Weights of a small GPT-style language model, trained from scratch on English Wikipedia.
Architecture: LayerNorm before each block, learned positions, biases, tied embeddings.
Training: a variant of SOAP for these matrices, 532M tokens, 4058 steps.
Each number is 200 + 20 x the weight over its row's rms, rounded and kept within 0 to 999. Layers, rows and columns count from 0. The size before them is the row's rms in percent of the matrix's.

# o: layer 5 attention output (transposed), 448x448, rms 0.0748, rows 16-63, columns 56-111
# v: layer 5 attention value, 448x448, rms 0.0829, rows 17-63, columns 56-111
# q: layer 5 attention query, 448x448, rms 0.08, rows 64-76, columns 56-111
# k: layer 5 attention key, 448x448, rms 0.0802, rows 64-75, columns 56-111
o16,104,197,180,220,201,221,184,194,213,200,195,199,187,190,189,191,187,210,230,219,213,241,206,197,232,213,216,210,236,231,215,199,207,213,216,177,175,172,218,200,212,196,193,189,184,201,179,175,189,206,227,192,192,231,173,192,169
v17,088,198,201,232,232,171,208,237,197,158,227,191,211,178,209,191,183,175,207,200,191,195,196,216,190,208,192,192,189,201,187,192,187,179,203,203,201,221,176,184,207,207,206,220,211,178,177,227,233,188,205,229,187,176,156,218,166
o17,090,219,209,187,247,197,185,153,222,227,177,190,209,163,155,218,180,236,199,226,227,216,201,175,199,211,214,195,230,174,263,236,215,230,218,202,192,193,239,190,187,185,196,219,196,196,193,198,212,215,220,178,214,181,201,197,216
v18,102,225,170,217,192,185,190,200,187,178,223,233,221,204,181,204,195,219,214,210,224,169,167,192,215,188,195,201,212,188,179,195,204,200,205,204,190,187,217,233,224,169,191,189,194,200,223,211,181,181,203,206,201,184,180,214,225
o18,100,175,204,206,191,226,203,194,196,217,175,178,188,212,221,183,210,184,206,220,200,206,207,200,190,224,193,224,189,231,215,187,192,175,244,209,210,170,193,204,184,220,204,196,224,204,178,197,194,194,189,229,219,185,261,182,164
v19,087,159,179,189,203,218,225,181,191,191,175,197,202,207,189,192,187,207,207,232,191,178,232,184,162,255,220,197,221,205,190,201,204,207,189,207,188,189,180,193,197,221,196,191,210,208,209,182,191,225,223,191,193,185,178,213,201
o19,089,216,184,227,201,192,217,215,228,214,221,215,218,201,160,196,174,207,227,181,189,208,208,193,187,182,224,220,160,181,224,179,187,226,185,191,195,184,199,182,208,153,196,234,178,203,198,198,202,200,210,186,200,201,237,188,204
v20,095,198,165,218,182,199,189,171,205,225,181,192,221,203,186,240,177,187,201,200,188,201,174,192,185,206,199,182,206,202,192,200,191,172,209,199,231,179,236,221,170,176,197,172,208,218,203,192,186,231,171,263,216,175,217,225,231
o20,093,236,230,176,209,218,187,179,198,185,183,235,183,209,190,195,212,183,186,189,205,160,173,209,187,177,197,218,197,209,199,166,208,182,197,215,184,182,174,191,206,187,205,175,164,171,222,198,186,189,218,175,173,197,206,182,151
v21,093,216,200,196,181,209,205,224,172,171,222,234,198,187,182,185,193,205,210,193,200,169,191,194,210,178,184,218,220,213,190,207,203,195,164,201,196,197,182,210,240,203,196,214,215,199,202,220,240,194,202,171,214,205,197,200,233
o21,097,222,194,211,221,188,212,193,211,199,198,174,178,193,199,196,205,199,206,210,214,244,230,191,195,207,191,196,229,170,228,183,213,206,207,218,203,193,198,193,171,169,185,156,193,219,204,203,199,183,198,178,193,197,211,191,216
v22,102,184,205,187,184,208,198,198,166,197,196,221,175,238,195,196,190,231,248,182,218,221,186,176,185,203,184,211,197,190,200,194,232,168,230,173,192,223,224,196,210,172,207,220,217,189,159,194,170,192,212,190,167,215,201,164,160
o22,101,210,234,175,188,164,201,215,192,203,191,174,196,174,182,197,226,196,170,215,220,190,225,220,196,171,192,200,192,212,219,216,190,203,203,233,209,189,227,176,200,227,203,222,218,205,228,197,217,207,220,224,204,175,205,213,200
v23,101,205,204,193,225,195,192,181,207,206,164,193,233,223,248,192,207,176,206,241,198,167,206,198,211,177,186,193,213,184,175,158,213,199,210,149,221,176,184,212,210,181,171,215,203,177,222,209,193,214,192,206,213,203,192,178,210
o23,098,209,203,217,173,221,192,223,210,218,233,243,199,177,209,215,220,183,209,206,179,198,183,204,180,204,179,221,185,192,213,212,173,194,190,248,193,204,217,220,189,201,191,197,168,188,177,210,208,179,193,232,209,195,233,240,189
v24,102,183,198,248,208,176,218,221,161,233,175,173,206,205,192,186,165,215,212,176,193,210,216,239,212,205,190,209,210,206,193,213,217,209,203,182,182,152,188,206,185,201,213,210,185,202,172,209,237,192,212,185,201,165,198,210,214
o24,106,207,167,174,172,186,194,204,225,202,175,201,215,187,180,210,229,177,193,226,190,241,179,195,188,192,227,202,197,181,202,218,192,210,162,213,188,204,179,213,224,196,213,193,205,226,190,197,191,219,207,211,210,218,199,158,185
v25,090,220,214,230,176,170,209,167,180,190,218,213,198,214,223,169,190,157,211,232,203,224,231,198,201,204,196,229,195,160,215,200,191,219,212,192,181,230,197,195,194,149,230,198,225,182,211,188,198,167,216,246,237,202,187,212,200
o25,092,172,172,195,222,190,215,211,226,176,165,200,206,146,193,203,179,218,234,167,173,203,180,195,214,198,216,183,179,232,192,186,168,207,189,197,189,186,236,191,239,227,184,228,200,202,199,245,181,215,190,177,207,229,226,178,203
v26,092,228,173,213,195,189,190,208,203,197,206,216,196,141,190,198,213,201,165,207,206,202,174,204,226,227,203,199,219,180,183,189,201,236,195,201,196,228,220,197,211,186,173,203,213,220,193,211,200,189,196,202,189,161,210,210,182
o26,093,228,179,198,223,201,192,183,199,211,206,230,197,252,174,190,208,187,193,194,198,208,211,192,214,201,182,182,194,228,194,216,227,182,224,165,166,180,193,208,203,226,196,197,188,190,196,194,199,203,195,168,206,197,221,204,204
v27,098,210,220,222,183,192,175,233,192,186,175,151,199,163,212,183,176,210,259,191,217,192,225,202,203,185,201,169,207,176,223,205,204,211,215,188,198,203,220,201,207,200,216,178,216,170,199,177,209,214,215,207,175,197,193,206,183
o27,100,214,165,222,203,190,205,190,241,187,194,256,202,204,201,179,227,195,158,194,150,240,201,214,219,202,148,220,203,206,207,228,204,174,191,178,208,182,216,207,228,233,179,213,215,227,198,219,195,180,190,211,197,192,207,196,249
v28,101,177,228,214,225,190,195,183,212,168,190,201,191,220,210,216,190,178,228,218,197,183,206,219,200,217,217,217,196,180,210,235,256,214,225,203,154,216,197,219,179,209,182,195,171,186,217,213,196,188,199,192,204,181,197,197,219
o28,099,211,186,178,190,197,202,187,210,195,185,181,183,167,173,185,208,237,180,171,212,206,166,187,208,176,206,181,208,209,198,181,184,182,210,217,231,177,225,177,250,186,236,219,219,214,182,233,182,217,187,210,230,205,215,180,200
v29,093,203,205,233,213,179,149,181,149,195,209,209,154,169,197,194,201,218,173,172,189,247,208,189,237,193,196,179,226,188,199,200,231,180,206,192,205,175,218,217,174,199,217,213,188,206,169,183,210,202,208,191,202,204,185,197,212
o29,094,234,157,177,188,209,199,222,213,211,220,234,219,230,192,230,216,240,220,189,233,196,190,187,198,145,218,209,208,204,210,222,172,194,188,185,186,188,195,156,212,205,190,188,202,219,193,181,206,209,155,217,212,215,182,170,191
v30,103,189,186,211,228,193,198,208,236,144,235,196,196,224,208,205,193,214,220,197,184,190,212,217,213,182,179,205,217,205,177,181,229,178,197,209,216,222,191,152,185,202,233,198,190,249,199,227,205,210,173,208,155,231,219,187,182
o30,100,229,205,222,227,176,238,199,165,210,189,187,181,188,206,188,222,178,146,236,251,188,188,186,207,197,221,181,164,208,218,198,196,180,206,164,187,202,222,226,231,209,199,182,195,169,223,182,171,220,227,213,235,184,205,176,225
v31,102,195,205,218,217,165,189,195,164,200,198,228,200,230,208,208,196,193,233,215,200,197,194,224,205,200,161,222,190,213,210,182,217,221,227,193,192,209,200,187,211,193,218,191,184,190,173,197,212,196,233,213,173,176,211,208,240
o31,102,205,214,171,200,213,179,235,227,216,185,180,182,190,183,204,186,261,204,221,222,184,196,199,215,168,227,169,207,224,216,198,190,207,174,195,201,160,162,230,202,218,193,195,235,205,210,213,182,223,183,219,201,218,209,186,175
v32,088,190,204,218,194,221,206,211,213,175,189,203,197,199,205,203,204,190,192,211,206,182,182,222,170,205,236,198,192,195,236,177,238,185,196,205,189,216,199,166,197,205,187,185,207,223,186,192,173,187,203,206,190,183,214,190,188
o32,094,182,174,174,208,191,206,180,190,173,215,201,200,201,174,212,190,194,220,225,209,225,211,197,215,192,176,179,212,180,184,243,158,203,188,194,216,186,209,204,207,214,208,208,173,188,193,214,220,209,167,177,224,208,194,178,202
v33,098,192,166,221,167,189,226,212,198,205,176,209,208,192,185,187,171,220,186,195,187,211,223,174,193,213,219,207,197,210,175,219,193,182,156,197,185,223,207,198,212,213,213,209,204,165,217,209,192,153,211,217,217,200,197,208,215
o33,099,194,189,174,196,222,174,187,177,189,208,182,222,220,205,195,199,187,211,216,201,201,164,216,207,173,216,212,241,170,224,178,193,213,231,156,201,178,202,184,197,178,156,191,200,224,173,184,253,233,209,210,184,204,181,222,199
v34,095,160,197,172,199,202,206,256,201,199,164,168,181,198,245,197,235,170,179,215,167,220,199,246,196,184,187,192,194,215,169,213,219,229,210,213,165,214,197,195,199,213,225,188,208,236,227,204,216,173,206,203,166,191,188,193,207
o34,094,216,206,203,192,188,226,157,182,221,229,193,214,163,169,162,207,207,237,188,204,215,211,180,194,220,189,202,168,180,211,204,207,182,222,211,167,206,215,207,228,175,196,200,194,180,171,209,206,206,223,203,218,226,210,179,188
v35,090,149,185,190,209,165,232,212,232,212,191,203,205,269,230,193,209,214,223,173,192,221,199,177,192,185,178,210,213,202,233,196,171,180,220,207,170,213,212,219,187,208,192,224,198,213,241,211,220,240,221,184,203,204,154,216,195
o35,095,251,216,216,211,208,196,212,173,199,204,195,187,145,212,231,192,204,207,192,192,223,192,182,189,188,194,189,226,191,190,197,208,236,187,195,220,169,146,186,211,194,204,180,184,213,169,193,264,198,207,199,208,186,228,159,229
v36,097,175,196,170,205,173,194,179,181,195,193,211,213,188,254,218,249,187,176,198,188,235,207,213,208,220,203,189,183,218,187,194,196,218,196,196,200,200,143,173,162,185,186,167,210,187,184,214,202,214,174,206,162,221,198,152,176
o36,097,200,204,215,210,214,222,208,209,210,240,211,229,197,151,201,179,185,209,186,213,199,228,174,178,147,177,213,186,214,202,209,188,193,190,203,194,236,222,241,200,186,185,203,181,197,199,183,193,200,227,191,209,210,212,247,203
v37,098,222,225,215,195,199,202,210,198,236,193,203,215,185,198,178,239,223,181,206,235,265,201,216,202,204,219,211,201,192,200,187,180,209,240,205,190,218,197,163,225,155,237,200,216,175,208,210,193,164,200,201,212,215,206,217,209
o37,098,196,174,186,216,226,205,181,201,186,196,207,189,227,224,219,219,186,221,188,167,168,193,178,184,223,202,201,197,247,164,219,237,195,191,240,235,214,244,254,207,248,197,210,193,202,217,206,197,216,192,192,196,172,213,177,201
v38,093,207,192,195,211,127,183,207,177,212,227,232,168,239,195,195,212,213,204,170,189,221,186,187,183,194,217,193,237,199,209,207,199,189,163,191,229,188,195,200,214,181,182,194,222,214,194,204,189,195,219,214,184,216,230,197,202
o38,095,174,203,202,195,238,201,205,189,201,217,163,215,195,178,237,234,175,198,201,195,171,205,191,224,196,184,205,168,235,221,216,214,239,235,224,196,220,176,170,161,204,204,207,204,198,191,192,162,217,166,215,208,252,133,201,175
v39,093,198,200,202,213,202,212,189,200,183,167,212,195,192,180,233,193,197,239,193,153,159,186,211,191,204,225,185,217,192,215,195,172,184,204,181,203,202,165,215,200,219,201,200,173,192,231,188,155,212,220,177,216,185,180,199,194
o39,094,225,218,237,212,188,188,205,201,225,172,188,187,197,214,208,190,243,163,210,223,204,169,196,211,176,221,175,199,201,170,179,216,215,184,212,185,197,202,159,206,168,181,238,254,220,183,220,232,194,207,207,202,176,191,189,194
v40,087,236,179,206,183,202,190,185,214,191,216,180,196,251,192,233,184,132,181,211,180,220,195,217,173,204,221,182,210,218,193,184,182,189,198,214,199,188,193,202,197,158,218,231,201,188,223,209,187,222,206,223,240,202,228,221,193
o40,090,131,190,195,181,201,238,214,176,222,198,203,192,173,205,194,212,214,203,167,207,197,191,186,220,209,215,191,218,221,198,182,199,204,208,213,220,223,173,196,207,211,179,215,186,193,185,223,184,194,177,185,191,218,175,206,221
v41,101,203,196,198,205,180,181,219,244,235,191,182,189,210,211,221,196,211,206,196,200,212,189,181,183,225,168,189,198,219,222,170,173,162,196,182,236,198,192,188,182,194,219,211,163,189,209,206,199,201,170,202,222,233,157,228,204
o41,099,211,201,182,197,212,201,193,191,173,205,202,204,200,225,166,213,201,205,233,210,211,241,195,214,196,225,235,222,170,211,199,198,212,183,198,178,208,213,224,181,221,196,192,211,210,225,195,221,197,206,165,169,191,226,183,202
v42,090,190,177,183,170,164,212,198,184,195,230,204,186,225,187,194,223,226,223,199,245,199,196,210,204,180,155,153,220,194,165,182,178,219,160,217,234,216,254,172,165,175,235,198,209,174,177,200,187,185,190,188,211,202,201,204,188
o42,095,198,170,232,241,213,210,202,222,193,182,207,230,220,194,191,163,202,180,183,163,200,201,203,175,217,207,210,160,199,223,208,206,185,214,198,186,202,184,209,237,217,190,199,155,240,211,208,232,209,198,175,197,169,187,244,197
v43,101,196,213,216,238,192,219,182,220,198,215,214,166,242,225,179,218,221,217,205,189,221,199,186,242,171,205,217,182,194,211,210,224,183,195,211,219,222,223,231,202,153,218,234,213,225,191,182,205,140,203,205,185,200,185,206,206
o43,101,204,225,183,205,187,188,213,184,216,185,154,182,171,184,210,177,212,202,216,185,163,219,216,190,222,209,185,215,202,206,192,206,205,199,208,176,178,210,207,214,212,199,166,184,184,194,228,207,227,202,175,207,183,174,169,220
v44,089,149,179,204,183,217,204,211,196,176,185,224,207,201,210,191,183,205,203,193,191,170,191,163,191,190,186,199,217,231,204,201,197,187,201,183,208,212,177,205,241,211,179,172,221,189,178,180,210,202,183,150,207,190,204,203,196
o44,091,225,201,199,201,214,171,185,218,208,199,179,190,226,195,193,210,210,195,206,211,194,207,232,206,218,188,184,187,192,198,194,183,218,203,209,212,205,200,155,144,211,209,237,164,229,209,217,210,198,200,225,187,221,203,176,223
v45,087,184,167,191,178,214,183,241,188,194,192,207,234,233,185,186,190,187,171,186,182,225,206,183,249,193,230,204,194,168,226,198,164,168,192,198,198,183,244,167,212,204,196,220,253,207,185,218,211,204,190,178,169,194,192,180,230
o45,091,180,211,226,195,184,201,204,188,154,159,190,186,191,215,196,255,204,203,206,142,166,177,212,185,207,169,181,162,219,204,180,195,207,193,171,213,220,162,222,209,212,190,198,163,199,208,174,180,260,224,224,209,236,191,203,218
v46,102,229,191,205,180,216,136,203,182,197,178,190,220,193,226,197,197,212,216,203,189,220,222,200,229,227,209,186,203,193,213,193,168,233,218,194,224,158,219,161,195,193,209,184,213,207,184,212,219,200,191,215,188,195,201,199,210
o46,103,186,232,199,211,187,192,221,221,177,167,208,240,237,212,231,227,183,199,162,206,175,193,202,192,174,195,210,170,217,184,192,223,169,188,205,230,218,213,225,197,235,207,202,193,198,187,195,214,201,225,183,226,188,205,205,223
v47,095,194,204,207,183,221,203,187,228,215,219,203,239,195,173,240,185,201,163,205,204,186,192,178,202,209,226,217,173,220,212,179,218,194,196,220,179,193,207,176,227,222,190,191,212,194,202,216,209,201,171,195,201,199,241,186,185
o47,101,201,149,191,219,193,192,221,173,185,205,210,197,218,208,181,205,168,212,206,178,185,203,199,224,194,177,194,195,189,198,215,186,184,204,220,210,199,185,187,176,181,215,198,175,226,198,194,189,192,224,197,184,185,174,190,206
v48,086,187,195,182,171,162,218,165,191,187,236,231,190,197,215,201,216,226,194,203,171,203,171,232,203,192,208,198,226,202,188,194,204,210,216,231,205,194,189,188,179,211,199,215,209,202,187,175,191,179,196,179,201,206,162,214,171
o48,088,215,195,208,233,207,205,234,226,208,169,158,209,195,163,187,163,184,201,198,231,236,249,178,195,204,191,201,191,231,215,177,205,212,197,154,232,191,165,222,190,204,206,225,202,202,161,211,186,210,213,218,202,220,212,196,186
v49,105,208,224,209,209,202,206,202,211,203,196,180,216,226,192,224,182,192,206,195,186,204,193,201,186,217,220,195,236,203,199,232,190,207,263,190,242,205,213,227,183,168,219,207,170,231,182,218,194,210,159,212,227,220,216,189,198
o49,103,193,211,206,197,167,201,182,209,232,219,188,188,211,196,199,210,198,157,178,212,210,208,221,200,196,198,199,173,192,212,176,209,199,201,226,191,228,167,212,209,227,242,171,238,191,209,193,208,231,230,216,195,198,197,212,214
v50,097,221,193,211,215,220,170,210,221,183,259,224,185,214,196,211,237,197,190,196,191,185,218,200,180,252,209,187,203,180,213,230,208,196,200,190,249,193,224,206,171,156,200,215,168,187,210,197,186,213,221,206,190,242,220,232,174
o50,101,187,177,195,193,183,246,158,177,206,210,165,204,185,174,191,177,260,194,213,188,180,214,228,205,157,211,179,198,249,164,215,228,181,184,208,157,214,203,184,213,247,199,177,221,195,157,195,198,206,188,182,195,171,182,170,195
v51,102,201,234,204,187,231,189,160,214,212,184,206,208,203,231,186,201,191,223,194,199,211,201,204,222,205,186,170,232,205,191,161,216,223,226,216,222,213,235,199,170,188,206,212,203,207,195,226,195,206,199,192,190,231,226,212,193
o51,106,153,171,195,182,178,216,195,179,172,234,213,227,221,208,216,197,206,188,204,193,168,174,191,186,216,199,218,161,199,249,206,228,196,170,200,166,227,211,215,198,195,175,184,202,175,178,162,192,208,184,189,215,203,193,224,216
v52,098,203,199,204,224,234,176,209,247,185,179,215,183,207,209,204,177,158,219,192,214,191,187,222,181,207,207,236,185,187,257,206,193,208,173,199,192,174,182,172,204,194,200,184,185,222,176,192,218,227,179,191,218,180,200,181,205
o52,098,186,207,243,185,185,207,196,168,185,191,219,208,218,197,217,204,236,222,181,189,189,190,195,197,210,218,180,191,177,172,203,233,204,191,190,200,204,244,222,201,163,216,208,207,190,176,214,156,225,200,221,182,214,211,165,226
v53,096,202,185,184,201,204,208,196,226,193,176,167,197,239,217,242,209,191,199,172,214,191,202,215,234,192,208,235,222,205,186,205,231,196,210,223,231,199,170,215,189,195,229,212,176,239,181,227,158,179,203,208,199,206,199,203,221
o53,095,207,223,204,216,182,219,166,161,217,262,205,196,180,189,161,218,233,164,202,223,193,181,206,179,184,220,182,168,206,206,180,210,184,205,203,209,216,206,214,222,212,193,197,203,196,216,181,222,211,199,228,213,213,202,179,190
v54,089,185,214,205,165,195,192,195,160,239,202,194,205,230,171,208,226,201,193,209,194,171,217,185,183,203,191,207,208,207,226,214,226,190,160,213,192,215,186,230,202,192,193,214,213,141,189,214,199,151,191,226,206,200,222,241,229
o54,093,202,207,194,214,244,231,217,213,204,188,201,190,182,242,207,236,175,222,181,196,202,207,203,213,232,184,185,188,174,203,191,206,188,207,212,183,173,211,214,214,198,206,215,167,217,183,198,210,233,182,206,190,197,175,192,221
v55,086,210,224,187,228,192,203,199,194,201,168,201,221,191,206,260,247,194,223,169,197,203,201,180,187,210,192,198,180,211,220,191,223,163,234,230,170,240,208,220,209,176,201,191,203,200,194,221,200,208,201,207,189,206,194,195,202
o55,090,211,239,203,192,208,180,201,228,191,206,143,146,208,174,187,190,206,193,212,236,193,214,204,214,198,176,229,204,179,191,206,153,184,184,223,208,189,155,177,223,201,212,208,199,196,189,218,213,207,208,198,200,196,188,197,190
v56,094,217,189,181,215,229,203,172,184,211,211,234,196,196,186,203,208,161,180,183,222,192,215,227,200,217,207,175,165,195,196,175,190,195,206,193,192,192,216,181,208,210,198,176,184,156,218,213,224,170,231,191,220,185,193,202,262
o56,095,217,196,174,179,190,180,182,179,185,191,187,200,222,226,188,226,225,207,205,193,187,189,177,194,222,196,184,226,184,213,234,160,201,197,206,200,188,215,255,195,196,206,236,206,199,185,197,172,216,175,195,204,215,232,219,171
v57,094,203,176,219,188,205,216,163,231,237,209,181,218,203,204,215,225,194,181,228,211,199,219,212,187,197,222,209,203,208,189,184,150,223,204,229,194,194,202,191,208,221,199,204,155,183,215,218,234,182,171,173,190,204,183,215,209
o57,096,197,192,208,210,207,193,232,155,170,208,190,241,220,183,163,194,194,213,210,219,194,194,170,213,183,206,193,176,171,218,215,196,170,190,139,196,214,228,242,174,190,211,206,221,185,203,217,230,193,233,188,176,176,222,203,185
v58,092,180,177,192,212,196,186,183,171,238,199,199,217,242,203,208,213,146,179,190,190,183,198,200,193,169,181,174,204,194,189,212,194,207,214,201,221,213,210,206,207,176,218,201,192,175,219,186,171,187,173,237,241,175,187,220,232
o58,092,206,206,202,178,169,187,190,205,190,187,218,203,192,214,180,224,234,191,200,222,238,221,195,179,228,239,192,204,189,176,206,207,175,228,193,178,210,189,200,231,220,178,211,175,191,199,204,197,226,215,209,164,215,202,205,172
v59,109,188,207,216,204,221,233,171,184,158,213,217,177,219,224,200,240,193,202,211,172,210,207,264,182,213,182,210,191,203,208,192,203,213,226,198,189,189,203,210,216,149,198,205,192,191,213,197,184,175,236,219,166,195,222,199,168
o59,102,211,213,170,203,151,223,225,198,200,196,165,209,170,190,224,177,201,148,170,201,222,160,195,213,167,226,163,228,177,182,172,198,181,193,223,231,229,207,178,231,247,233,191,201,189,208,191,203,229,184,186,211,228,204,183,228
v60,088,209,211,208,192,200,164,226,194,251,213,206,173,206,190,182,204,187,233,182,234,201,198,195,222,201,203,205,222,194,213,215,189,196,185,251,189,194,233,191,188,219,170,207,152,191,218,195,206,223,202,187,194,213,219,200,187
o60,090,181,148,187,197,241,210,194,187,150,195,174,274,204,259,252,185,228,144,218,190,176,194,208,173,189,221,204,182,201,193,184,171,188,193,207,202,207,180,240,200,220,203,210,232,169,174,207,206,200,214,174,204,195,195,203,216
v61,092,248,190,184,213,218,132,216,187,187,168,215,217,206,173,189,160,232,239,219,198,163,237,222,228,206,205,219,206,176,216,170,206,191,218,221,198,158,231,208,185,208,209,195,200,229,225,224,226,204,206,192,202,178,171,175,208
o61,094,168,206,211,195,180,209,208,232,192,179,195,215,199,237,209,220,165,205,205,178,212,165,208,159,202,190,219,204,219,183,206,205,205,191,170,233,232,170,188,204,179,213,196,202,187,185,203,186,194,204,186,215,168,242,217,226
v62,091,184,185,198,167,211,206,221,184,206,234,214,199,207,215,201,223,240,212,228,199,196,168,179,190,211,206,189,208,168,207,226,233,171,168,200,207,230,211,229,200,180,194,200,235,182,227,192,177,221,187,174,196,199,194,200,196
o62,095,209,213,196,190,203,212,188,184,215,230,190,201,186,205,224,208,145,142,187,216,188,246,204,192,182,162,205,216,210,193,167,218,214,177,187,204,169,192,168,208,195,196,221,191,208,172,180,211,181,221,243,184,161,205,202,180
v63,102,210,200,199,186,204,253,167,213,211,219,211,201,218,205,211,229,227,214,202,181,209,213,182,177,197,196,182,183,190,226,189,188,206,199,222,174,233,216,206,161,176,187,230,221,209,195,218,217,178,201,185,221,223,197,214,223
o63,105,196,192,197,185,213,200,241,194,224,208,168,184,214,222,201,201,177,212,196,212,190,215,219,203,231,193,241,221,178,206,217,196,186,174,201,209,202,201,212,230,186,198,191,188,177,200,196,192,207,191,225,164,222,207,202,199
q64,110,225,201,198,200,180,214,187,205,215,206,221,186,168,211,198,159,214,181,215,174,189,260,209,214,193,183,195,214,203,192,176,206,189,209,218,178,139,219,191,179,203,183,188,198,196,157,208,212,193,201,195,187,187,166,227,189
k64,112,219,218,189,193,205,216,203,224,186,200,223,204,192,177,188,163,195,193,213,202,184,197,209,178,224,236,189,232,198,174,176,240,204,207,229,163,188,180,177,201,197,203,187,184,186,165,206,179,203,217,224,202,225,173,233,187
q65,107,225,168,184,216,205,213,190,179,203,175,168,201,198,207,208,203,233,212,210,209,210,179,184,225,216,215,207,201,222,182,181,209,205,191,213,219,223,173,212,181,187,174,212,193,191,222,173,218,197,197,205,212,196,195,183,171
k65,107,210,198,196,208,226,227,209,174,187,208,216,164,219,231,200,177,216,202,208,248,218,207,210,185,216,192,212,166,191,187,172,202,204,236,217,212,193,196,222,174,185,180,178,208,202,207,166,204,209,179,173,231,210,169,218,198
q66,097,185,209,233,206,213,154,192,222,186,190,213,198,187,177,212,173,227,179,186,202,175,179,202,186,242,250,205,168,218,181,218,179,193,217,175,184,218,205,208,186,231,206,190,203,174,227,187,189,192,202,207,164,189,200,188,217
k66,106,220,209,189,209,199,176,234,195,206,185,202,227,186,167,214,205,208,196,205,215,177,235,192,180,203,200,206,182,188,187,195,204,219,189,197,198,202,199,185,223,203,176,187,189,210,158,223,198,189,178,176,160,189,213,179,156
q67,103,206,210,200,199,193,168,239,182,181,157,200,199,206,189,203,197,176,196,185,187,197,182,211,203,194,149,234,190,240,168,175,188,178,210,237,196,212,197,195,187,197,210,233,196,217,217,198,174,174,198,223,197,215,195,174,179
k67,098,187,205,210,203,229,185,219,235,214,187,214,204,167,174,171,206,183,191,183,231,169,212,187,193,196,173,191,218,220,176,170,197,218,240,201,187,236,237,177,214,211,179,189,199,189,197,159,189,203,207,186,239,221,218,203,184
q68,105,198,180,190,220,194,245,194,195,207,199,185,217,208,218,199,151,186,211,173,195,200,178,213,235,228,169,210,183,195,201,219,177,174,181,203,213,206,205,201,198,160,216,200,217,182,232,249,209,216,206,206,225,201,189,201,196
k68,099,190,224,193,198,193,217,202,224,190,200,203,232,191,199,205,178,212,186,193,180,240,209,220,175,226,197,231,177,216,189,221,171,186,197,180,201,198,228,223,208,189,202,194,176,224,243,228,204,192,222,184,185,166,220,202,215
q69,100,183,225,202,144,207,211,185,209,219,205,200,184,197,207,234,213,194,195,229,190,223,195,201,208,193,214,203,224,201,201,219,220,160,199,189,183,174,180,188,205,211,197,237,194,225,206,186,199,217,206,205,169,184,215,197,176
k69,097,208,175,219,196,218,202,187,192,211,190,185,178,180,196,258,211,180,214,198,218,185,208,189,212,198,197,205,197,159,200,219,190,187,173,195,177,218,194,210,200,229,199,227,199,206,209,243,238,219,197,194,211,214,166,205,154
q70,101,195,178,193,187,220,225,206,232,233,177,250,160,204,197,181,219,231,180,244,203,196,200,216,242,203,180,187,197,171,196,200,212,203,244,198,211,213,237,190,153,199,162,208,204,208,213,222,197,185,173,208,179,174,189,200,173
k70,104,208,185,243,192,239,234,211,187,205,175,194,204,167,211,186,217,207,210,172,220,201,151,229,222,185,186,228,202,201,177,177,220,207,256,214,212,209,217,177,198,197,181,237,191,176,189,173,222,225,211,218,183,201,176,187,199
q71,110,202,193,183,181,190,211,233,193,217,207,153,224,174,215,200,177,202,183,175,204,154,175,227,215,226,208,191,199,222,248,186,171,217,195,170,199,178,196,221,210,190,219,172,180,175,221,196,177,184,191,225,193,173,213,176,207
k71,108,212,210,227,245,214,183,231,201,217,183,175,193,184,204,170,176,187,164,162,194,205,219,183,222,220,224,215,215,171,209,232,241,225,209,207,173,185,218,219,196,246,179,183,197,180,205,215,222,205,205,201,213,212,219,184,202
q72,101,171,172,226,226,181,219,243,200,202,223,185,229,197,196,172,180,221,200,176,208,244,206,165,207,165,206,175,180,203,231,212,200,187,212,205,226,213,199,256,174,216,176,198,197,242,221,218,194,184,204,182,197,216,258,203,187
k72,100,213,160,211,190,178,189,238,194,184,203,176,206,159,174,205,195,211,210,178,204,217,187,183,182,194,209,192,199,205,215,207,164,176,189,194,190,203,200,184,196,221,174,213,182,219,188,226,181,189,216,213,212,189,229,168,198
q73,100,188,212,191,183,225,204,170,222,198,213,216,205,209,201,192,194,201,182,225,205,211,240,225,194,200,188,211,199,188,190,214,206,199,187,206,174,224,208,235,201,223,200,204,193,226,146,202,230,186,191,160,180,215,187,228,219
k73,101,211,225,197,224,162,185,196,218,183,186,190,188,198,210,182,195,170,192,190,197,166,192,222,247,185,162,186,168,185,234,202,222,205,229,203,204,211,215,236,227,170,243,232,208,164,215,186,229,197,190,192,220,197,194,217,220
q74,095,199,180,215,191,189,207,208,203,227,196,186,195,217,222,223,210,222,193,218,214,197,177,212,220,186,184,183,174,206,191,178,197,211,178,189,239,213,185,207,204,189,189,213,180,217,223,215,184,185,201,182,212,189,181,206,176
k74,101,193,194,221,214,222,202,200,183,220,240,246,163,172,199,213,197,192,204,200,241,200,146,232,201,167,220,185,201,177,207,226,177,167,223,146,190,212,197,214,265,194,214,215,156,177,214,195,198,215,200,207,212,205,193,205,205
q75,102,209,212,215,206,223,219,211,190,181,197,203,246,205,176,225,184,172,218,207,173,183,205,203,163,194,213,201,199,164,204,214,250,171,207,150,186,222,188,203,180,253,197,192,211,190,209,174,156,173,228,222,190,193,200,227,217
k75,100,202,196,206,211,186,179,231,225,188,168,199,232,200,209,216,174,224,207,204,207,198,222,196,223,185,194,223,208,209,223,201,195,204,160,189,205,251,235,221,219,224,225,207,215,192,229,231,172,211,185,201,189,220,212,207,196
q76,096,211,224,225,231,200,191,193,213,181,236,182,206,190,213,232,214,199,169,210,263,204,220,185,183,186,223,166,230,210,207,193,213,195,183,210,190,200,206,214,200,169,229,160,179,225,229,219,201,195,208,202,186,209,201,198,203